python train.py --hidden_size=384 --num_attention_heads=3 --num_key_value_heads=3 --intermediate_size=1344 --norm_place="pre" --bias="none" --tie_word_embeddings=false --init_std_o=0.0189 --init_std_up=0.0189 --lr_head=0.00624 --warmup_steps=0 --schedule="wsd" --final_lr_fraction=0.1
Each number is 500 + 25 x the weight over its row's rms, rounded and kept within 0 to 999. Layers, rows and columns count from 0. Numbers have three digits each. The size before them is the row's rms in percent of the matrix's.

# layer 3 MLP down, 384x1344, rms 0.0827, rows 358-383, columns 168-223
098:505572509468488500508483501537558490507501503553477449519495460500492494519487504516531488535516473472487513547470538469527488507494521495511439494487513448475456505531
099:482506516460540497522499468517491513508528500529523501489509559484527486471491524565525502509490510496507490521485494550503482490504502510508530465528513471528557500486
100:509531494567479522510510520491530471483484444462442468520526500448486510547506440492486516510526521469459557499482503484519519458520508506524518460538477515494476504471
097:500518494507512477517489487482479473524507497512482500505460463524497476505527536483495463476471432498441480529487483502504483507470470502584521490483526485484499495483
096:478511507488507551520491443471523435475473509517504473527480481519492450518516461534522520540491476496478530529504537505484492519498521456506516495509511493496574448461
103:511532458484512509469515521497540504484445528526516481462473444465541446526499509449497456488475482538535522472517483521526505460502521490455481497486479493506521515523
102:524542497508497516563518504500512507493482508547521516502536495489523535521560523531495514496507482521532527539534480512481481489488550533474508486525490510486482506460
096:501475508492488462514477504518533570506515504515495490484466498499486473510480505549494479525511536502509504511491503476491485532555522471544513499480527524493542484472
100:510471481455502489509527442519486479526510499464505548503465459470466510510471480536518505504478552466496443531486480466499496498482479499529470523471523448529508516461
097:469464516488489476511504469484541477481549475479503555488500489521521480521498504488484454491514537501485510459476498485537517482508525499486515491497481463475492482487
104:496522501465526506492497544489478457493523535455506478544470509484498467504465478498465499467526507509514448456475471539488466506520450576483457478509513480492504541486
098:505505460503523508571525516561479532497480528520530539517528505535543511500478499473469495488494527503506514533516461517485474457467494490498520516477556517492474495485
096:500520501535490526506498461523499491514448508480523510501539514450499505504505537506508513516475489532495499441542468510544525479471488495504501486495514516455477507539
097:517477458487497492534499467474495520496504446479494527500522558517531458494524477514443510510520458495510526545513505503533493479496486468492487478511482471503473494473
100:505530523504523518522557504521471434478502444502508538507522523480495457548534482455483495493485555507482484528497474479457483500501483505503484510497524507472517514493
104:451505506530476500520484492469520434518494493532483532519510477474483461508455538499504515516461502517473524521491502549469534495569456535488486459469522532508513478502
100:477507537502469491497527480499480522516501497520414502452545513495515466526494492527510469474496454510473470513466511488455541475524457520520437518487522529515473471525
100:472541458506486581447467530478522527521487567472490515507483514507505510483462522529497517514504497484510494489472500484493512549471465523524537491507478506446461520526
103:535471545542416504524517487478451551467481485486500513509479459511492493466528465509490539479532480444521512514515493513500532539510574495465464500519504493512518479520
098:475483521483519449516508487483530488538496523515489488466507475547474518535485487499495507495494513449460461484507533457496495530507494509471512546519518483491482458526
100:481521489458482483543488488478467492529515464451534485501490540525496504498527500464543474449519456506517492501484535476503499538507509452460526487494511506478499495529
098:487554476527525482524511508516468474532502469533500517453479502480450484489489482497529506484530517524523538492446511535463488515512447503512505490503494471519495527522
094:517500488501512493500494473442508484448510537499493492514479498526477495468529508444528474472475512506454500472486444476499530466520446521478493455508499482499459493488
099:573470524516454453448515465462466511498474471501475534522470510503508511510541489475499482454478510525503474475505509528549481464545507453481506507488462518497456466512
097:525518501490490486486512490473500510546515461443464491524506496482499519485493505483499510525488472503505544487515495530504496493519479470462491525510479508476496458496
104:479467502490495486490487503442454525519483503478492521477501479490492494478486511504499482508472523450493494485496487504507458503534595488522479491516502480513506466460